Each number is 500 + 40 x the weight over its row's rms, rounded and kept within 0 to 999. Layers, rows and columns count from 0. Numbers have three digits each. The size before them is the row's rms in percent of the matrix's.

# layer 5 MLP down, 576x2304, rms 0.0352, rows 352-441, columns 1656-1727
096:478466541608506546434533503503554475509488522483545538471529524480422548504476529522476559525560515483520489496430485479475426600546523502555499482519536440476453503523441481511501483559455508513490519496469560433474
098:513395551437502505519482479509426480558513530529468525566552475483477398605591520535560531467495444493485418517514533490414513531551462525515522485492465533436515488428498465490475481566524465544469469535542472521525
103:522485460523415528544477479440578479513456505480488526519531459505439514436507463512460536457487521519517510464434480475478485510523595483506454470495450486591484505470470491526463501526504485531472519469460510514527
105:505495448479463491442496491544511510443454476450529456563521540456483528467482504499412484493586573467461530475450554534462543509451578517511435558524459490495480480465506459460459486554497481530500596484562530473413
100:501473514406495462403471549480407512430529493488494429448466452433492418467596483560550447515521517534462466537519503486477557494445478526534477474470470450520537548506520498474510452453486470328463483513493464473467
100:547462478402517440532441473493555451500505514489470465423549422511500495476547480611536444514566499429502448457469463412490448519533490505533498493446538457532513550453492441460556553503467462518525439511473540476534
099:452512500562514398530609492487508519481556478492492509467501512530543466532469514412490516532501457502521492537463444488468524575528562493483477493536608489477529539514470501508468478499441504534535537497604466430540
099:451464466577558466528451502517507489468533486515477483516464505524496544516487590523522529453513549476502501555538474483476527505508448466457415481399508518517517575560448500484450536534498509504463506538475559482521
100:486589452504395484545539527483511454502511496574452525470493472500454540539415520419508455553419574491547570483510513514507430571515541423510518510464528513544471467487505482477468442463498408479523540542490387408516
102:466480469513475471474520448529501554483487446567539480494526484492539489509501535522490544561469512432549464535481492498564601514548502449531509476475461518475511516510431480520505435575526512446497536454588440526487
101:474438534528535562592453517523496481479509538497463459543442464538416593451553499477514514473516519513406471537515461495520507498465549541513490543471476542469499540587533510482580491546513488502516540503594521526450
098:498585622432528462523517368423443587534473464498522480479406463498517502490607497478518529476454551466533534457409559449521521511491595471451470538516473535486494596535422515496485455468533379503460514441500502549485
099:437507477463503523439551417515481555554515483513475481440542503525552455503490540524491591459525468590497522541461406442572495511507512484440506498491469554467493508463489504504456489464530508542472484467562432476490
099:534500550426501480401518474508436514497540449536494491516590525527504484524524529577504554478566541554513530534517504506528426491477502522461530551520509511464514514513510516417466478517477462548485532439521483469500
099:519520463546495541483529463463555429475559483544537477482522430482437417513511511475471520502498519497499504472472491444506503456566554493543600535521534498495465458490427478465423479520567476491501487547507479531528
103:497460578504479508508521487493546408543516475505515443626538548494489539501514483508430451609503541496522516474461465464515590439457565541490476474467510532494454553560491432472550599547562493475439530454478492499518
100:453456511500494539514508463470499510569537489513443557406510492506514543488478513504470483458477543550431504491538528488528495509403475508499408499538536563581525473585449526484539405448571492485465510536462567578522
101:532530540423534529548477408499466528402499491536516517518521545502487521513540493580464517452502461500502448473439440457450533484442519505509497466515476506556465516512506450471522530471524534478525482460497480528467
100:462433478439429412522503474434509476543406437461462474448494454480464457531526590510407467529431463513597510473487575504467477470448470526490501482478451561471484464524511501532471488506487492563420413416495439464491
102:474511489492490536454498479512485488552433571460476527474479434470507535513518515493533477574513510481558506512505527521518497562455508514557448452503492468515420511485438497511470517430462543532510528444470568508502
102:569511506497574507507476426505556536558495502501561565506484480462567583440507485484453432504523511510476514558528504528555564516511480526523557497501480508494438486602548510444497462531534406534479498494501526480512
101:515410459495506461546507456507482464500484466510516506505550515447527537477507583476533500469532522507495463481504572438488567541496570539438513553496569482560521519437499479562490545484457568480564567517456487511478
100:545458464457464541590477481410443514563495539472478476481464429484487436464541532558490551518460437504568511478437508515555496594511513482493500472483522491526487489459508481494483494487554551503501497400445555513433
101:445544513577502558545474552405504529524482467504485497484491465474497481521521483523478536495506508517448486527433417512530400492522542489506531491555548453554485467504479477492516492493481515495583511501556497514514
100:519501507476484587553492574487446429537492541450463519509499464497454420515528528517504520489534452626449429442456452515504423444464509563490455470511473469476436507494543561536498473554526461458556555600433467486494
098:475402506540453598485515489573593621520497498534498506486544442486521521523452560594513460533555502505445570483491532601528438469481491472491412439535480485508550559476465479538488413532473568509555515462523457504455
100:474431534544452478489509431480463513436528462461531449462474509473464494549499477518495499463492433588487546449508565469476469465508473501533510452464570459489509474560441433489494541549478503517509483494475518490520
104:557526452464479541491458455499428505572450480471439447482482485499469476486490464537438504585447513412489494480511531561547533573455529485431538471425513468497578478506463528503467431471510463480445536460553462497525
099:483514518507496464517600526511524485470498497579507503538550441478540484431469480501487497511457571511440547522456501465482477438523460495495463508558479468483527468493481410529502474495540528422397513532564478572512
100:536459479520515547529524551456499514492489445557526486536470516537497517461513466495521554479431559486529466554569511445513516450483459546496467497495453517497550548549499459544465546481491467538545515423415528481493
099:431458529511466492550458542518543546507599514525477537533444441511513458567469555508426522525508490504513452498534545572477538490427529487489555509502571437511495618576438509533511542410552496453455478443535555509509
099:507467507546447474542490404535480537509502524424464537456490445479498505583519479437500479617517481486463454516583462515523500554495471461570498574435526487537492487493465431516518514470487522444504564517506498440462
099:533548543516455473529430565509507567502548533494586562489493521480503544486480474530543527499511542521568568534512505595485502495487504479517448478455484489445503464475542496482515525518549484528471444478497509467499
097:485496491540527493519490521487487497478442507467529552514497612519512529475464544482497412507570492411486437539528468529486436472484482510470464550500527457457554546551545468440395493539473445540459453416497485498516
099:471508541449454562526483510505506509546496516478530547491534462548532470411521579542532499476501456557580488457502435463465426579513537553479517518444443515485509436541521496462525436523515447485515526550596483531557
099:486560456405492555551483500555445443461520491464438527473502480491451555457527462555525503561462551475475494486506446537468445526570492438460464487534516497577475479530548484470458533472552465442429514451462488495533
100:497545565524481480499490486536493495522501534510474557457421530488484498473539528486519473511497482531485514528551482522528501500434487520496519471510467597543458517449528477504470495561486554484483564518492645522543
097:477468524472451531495523475506526473481488442490592487553515461486559484504473434493484444586411548484432583496539500483491442499560522523476473522517443438549532520507509516453574427420510479495537467483455522437489
099:492426532527455503474538500522487415489554507530569594502406551473514417530585510555530471442535539532423514513533571522511535527475480451477564533455487525530505451485463529485421503449526496453502500505474511472513
100:539540516572518555523437474479573455407530489549485522542459471509454526479469473498520497435523462514489457449537475515501411404429484550516484480480510527424484436500526459542493479512477388516510533567554565468529
099:476533487443516517439500491491531491585494454514469524539492472469536441497475565480563540460457493485542538502484441513496566509533476485520511518538495545513461548554509537512486567562547418419547492526450483478545
098:521475440347520385459453453544485501445552507486435450494510507504440487462467521509527576495436534464439530487516439508516384501516434504511503535554514466519581465490543450456552552562465555493545555593516507419563
100:489438436552517435475555416480508519555593515534582497453464503455454523482515600485500431489501462425514519450490452597483512485533484515509518526506592458540459512476530548461503477486495493527472498495488487506548
101:469460495483454565505506552482509492483570449551509525537412520498546450539584499482463477517584556488462532494490540572513498536485517573467507504481557469531513509563538508525452544523535447489511552551481437523530
105:471494529472526506482454474533551480502529461494544560419561496569500483545491524437544525558556560531399482549499519557498528440507524512528529438485476458474560540520499516510507475531471444527492448507511367529550
102:550489491507573414493493486526430498564429479476485511561452512531506452427484479539468461495383507457455526530546564510456511470464514512476440428479608546568531492446456527520399475448500520472574475456472499534465
100:489508560534526555544476422497478489504534474536480550511523493468480488518610532474588544453444491445562472489462489502517508476562476495492470460509421552489518452500504453484498504491442567455563518373502493506553
098:446392510536497514609479536518499496495536493467437522460478592491540501547434476473539499526545513523451485462486518520493524572472405493512466513388407471512459506511481505563502491543500527505515471508496495477415
096:473513508424479450450468471441531477514522507484463511483493535524529505532491553487495526443507572498531554484446479520510468509556472500480493431465561412540484549512500546471455465446447505515521435512532559472523
100:487451459461537461466523480481525571459519569528520479533484578520565431462398563514548453478490444587559523413480420532513536466444446543465469471532454486512514489478537447524518462514504486522477525501461485513503
100:508494542541525520448570524458466485517498524494519443472521486530492493425461490464428445514544486452473429499492514577493521474503499555516541510507532490443522495470560503484553528520525473508526409507536468530483
099:497476531506516460529523524498510482566487513501518512457555481485547594544460463531472518528575475531520466542546558444464554491446420507507481486554545548528428514441538605511452498546523547489522470494555501479420
100:489431457487520543498483478493500433522528481470526502467516499508497462515490486443541599523527507574561531467422448494500537472408543488489545460535502482572505416502506471472436538481418489539488517545502540543525
097:476507549469523419507406440526506536439535489503458479456559464522548594485562551474519513515554477534418497508507528530495541546463485507560465461485397522528455486463458466540551501534460459486555477469527472493560
102:512525500542524518517528552547480482489569514484536489541512499556501593453504558477588551459529553481548479444537477686524458482493475497477450480499481511528557443556462502469510435511484466512530527508487462470553
099:522557475523509522535548465517525480600442472489503469566414474491481504522502464456537471384546498530437520496430440528478461487481485490476513492477537513486482519517471525497469501524441450529445480527491459491505
099:486455601485468529466481509485470518406472466527483497487523479536584471449469497488495457455506485487505530471508578480539492512505486493508455514505510468514488497568458558500493480528505527517487532550505498483560
098:477528547479487522524533422473533513544512425505531444473505499479489535520513508448468514488469486453587527499496485586506487482466499473459383533572475469527495491550452538508475558522567520505494476429497498485533
099:513497445491544466502497523505552543516548513520470470512376490534491511462459511447464434478543508436488438500522505469520527530532563501595494498486486473514520417538473513560523545524507427516472509494491534548510
118:527514536498512531585497518524491504471514524504530474486469545565570553497570559483594488451548496493517588545549438537504497494495514542516491480505524574472502496476556448511495523612461498564478528518448599504529
098:545490547511524515535512494466465483514553484550552516535533487552540430552506459418458510553526473474513500457466473514497497436456508512557499482489494493475608559466528518514462459489475465557525521452486493484405
102:484500516516487460453476501483529537558541451370473506451461487461485473525478457456533516514546505498487478530453533536456444405499437509563495410526536537490549462438467520500536471501467505516538476480405517610534
100:547548558466474578502527511496461484464568561500523487490445547503474491466521478534489595428502513482470601542476389570502459509422459481525408563449532497474464467454486403561452454458490529457566509479521492478509
095:491510533515525472476516529534501442534496571555422486521459524436550530546461454471484457519501487523399463428552482475494543493514537503480516489548505530505446540537479482532523495521526488531433534565565448522472
101:555501467430535498558449446532512578483503559571502600555537474515451535479554507621526491444512457411470413411538464518484448530431473514546590515433555472567523458430477528451524496412463449532504506485583501564513
100:532480558528431517527532508461539493506441502470472460536492533465506474530534493444461533448470484459503489500485499542513443528530440562360530533436472474507492484496449494446519449478471490454407514509540484485551
097:445621511476459440498509491526474533475496461483434468519523577442522471487466525513608474467430468384441449466492594600493456416437542478475480511447450533465445553497472445471561553472471468538436505431470520475483
100:550480505480453574521487437501411428503542433500462511489501421484544475503498550498545528507622510476467452576454593517452491499487490495543547405484502514566428515502470545438455531448519523473509533552431512636504
099:501560500505540379490570514513514573540569508491499484506591529515525482452565434433506505421468450536472501439460496430459463507504504532440496486484430473489526516430502520541456474514563554541566494504528554517575
097:518527525439584484445518516489552547513528558520478530567461571490572463522458509550502443544481514480382482508499478483522423495491512449497442512453429459474500427512472566511552464517453590526516489482508588493480
098:493506475524492493520446500571533513479475509485444491440495531490469479466462464478544507520426488483540528452481517508520546536610505485495535488489467434440516533458486464460478550525468477481585452486501475543499
100:490538510466470548458475461524459530478466551483448551499511563522534438437493488410467498449445480489438488494562535511542474495497501495462478455519466518405480518480426536577551518515416491512496514465529456470539
102:533446484454509413529496535526498548486571504550480492484511493564430499510530455469487501516527490482485491433504485478472460475468558543491504484519494514471491565499506486489469556512430535515532502465569572476501
103:397468474486506527490455419443544464494598500466504482514450470475564531563450539484471509491456489538492542466508459470512546539518447498488462518549538482538514434538570422440488467501467437513476472493492507512457
096:528495537509485479525414546535460505529512565533425492445525479550515493490470502580490432505545496523509571453519518532503482473490543480599449527480431475396501512465462406542496534483432504484523589453517525394470
100:505599479476458579453511582458508455456496525489518410572570463501498565488526507511484463556491492519483538529508456521508453494534495504496503537465404484511537463457552462497514465449544550473476526620484468526548
096:496477478453523502510487528489512542463524450528483493485456492517485522474538527516517459520472528553532495495444541567453465584526468452562544443451520478524556469502519486462504482458528443493610501495520497463535
100:497461474512632506488510493503475463556551464511503508561585509519465511471442493553488473504472450464500466499521531493528545569473507503444515473528589502502433425547476526554488450496529541512548444470501475412557
099:537504537496491535522445478505593504519528460503564465470552510496540538520515498479529536465553466510559558572513463530496489523495550569505430499564486478527487500606507484484464457482428502480509488541481522462482
096:507478444423429587524516447536491539458503479448564493484436535495467519554547472538517436534470468558458481446474506552501480461474535539504513579482480478533527465428563459509505510595416518452488552449545449522444
100:486504462466506492461485504506558494473479525501567461444513424490525465420485454506451479547480454493517531464530525451423492434574446500465437534476469499510506511599514493487468482485480498584548458494421511442470
109:454494488500455500499475498460479498492465479523451476512484471409549516490457433515493512456518522518552594533485506534417416439554452405570536510511492565565444585492505560526520530524513523404539499520518501486454
102:541505538469478432568496543547519457484503582474499572423519427527543537529487509477483518464525523493509484531520507493499498439495565510479484551501474539525436474540534526522583521579500469485539435444509517500463
098:541549516508441560489535542548476580537619569515511456538478535507506474470467486486482462547523512449506431526497496517468579502492544550532532425527537489482487499478488507528467523450542613584516440568494519487551
100:492456553523493528519485457463552498466490512469510528524578485476469558457485552533494459524565550450481552483521506493534517498523433510539474488461469571477514569488577542487532496516520517545449411448486429480477
096:483467573487508539530463448480482505636489522556543496453522445473530499509494563476474474419421505492450419508471452502484491467470547527437488511553540477490536472463451525494530450522493497468489527442501511457488
099:445566576542504549458475488572561564538528497564557563500553564481563638578566508486484494500562467500432449461485518517490515649518479564497481513559627460516543506538514495506485526535505528557494469514518557419507
099:493526511546506533559440456469562540511445521489493491468467483520467486441562501543493543481494449445447492520507515558557476483504504513560532512546451514492514507498470491463521411473484516496415525521479450580503
100:518460520490561599471454564521470453518504572504480525457491518497522465461438515489529627550524483452490529513513437480496479532472426559498518395551483516471516418521535517495475480507524578530526467486496473492528
102:450529493488507493497456578511483483465524481532427496494449516450391471442490514508526492495443498436580493422510544442499424427509574499526454489539501414474493533468468502433455508383447539550498565525587537501463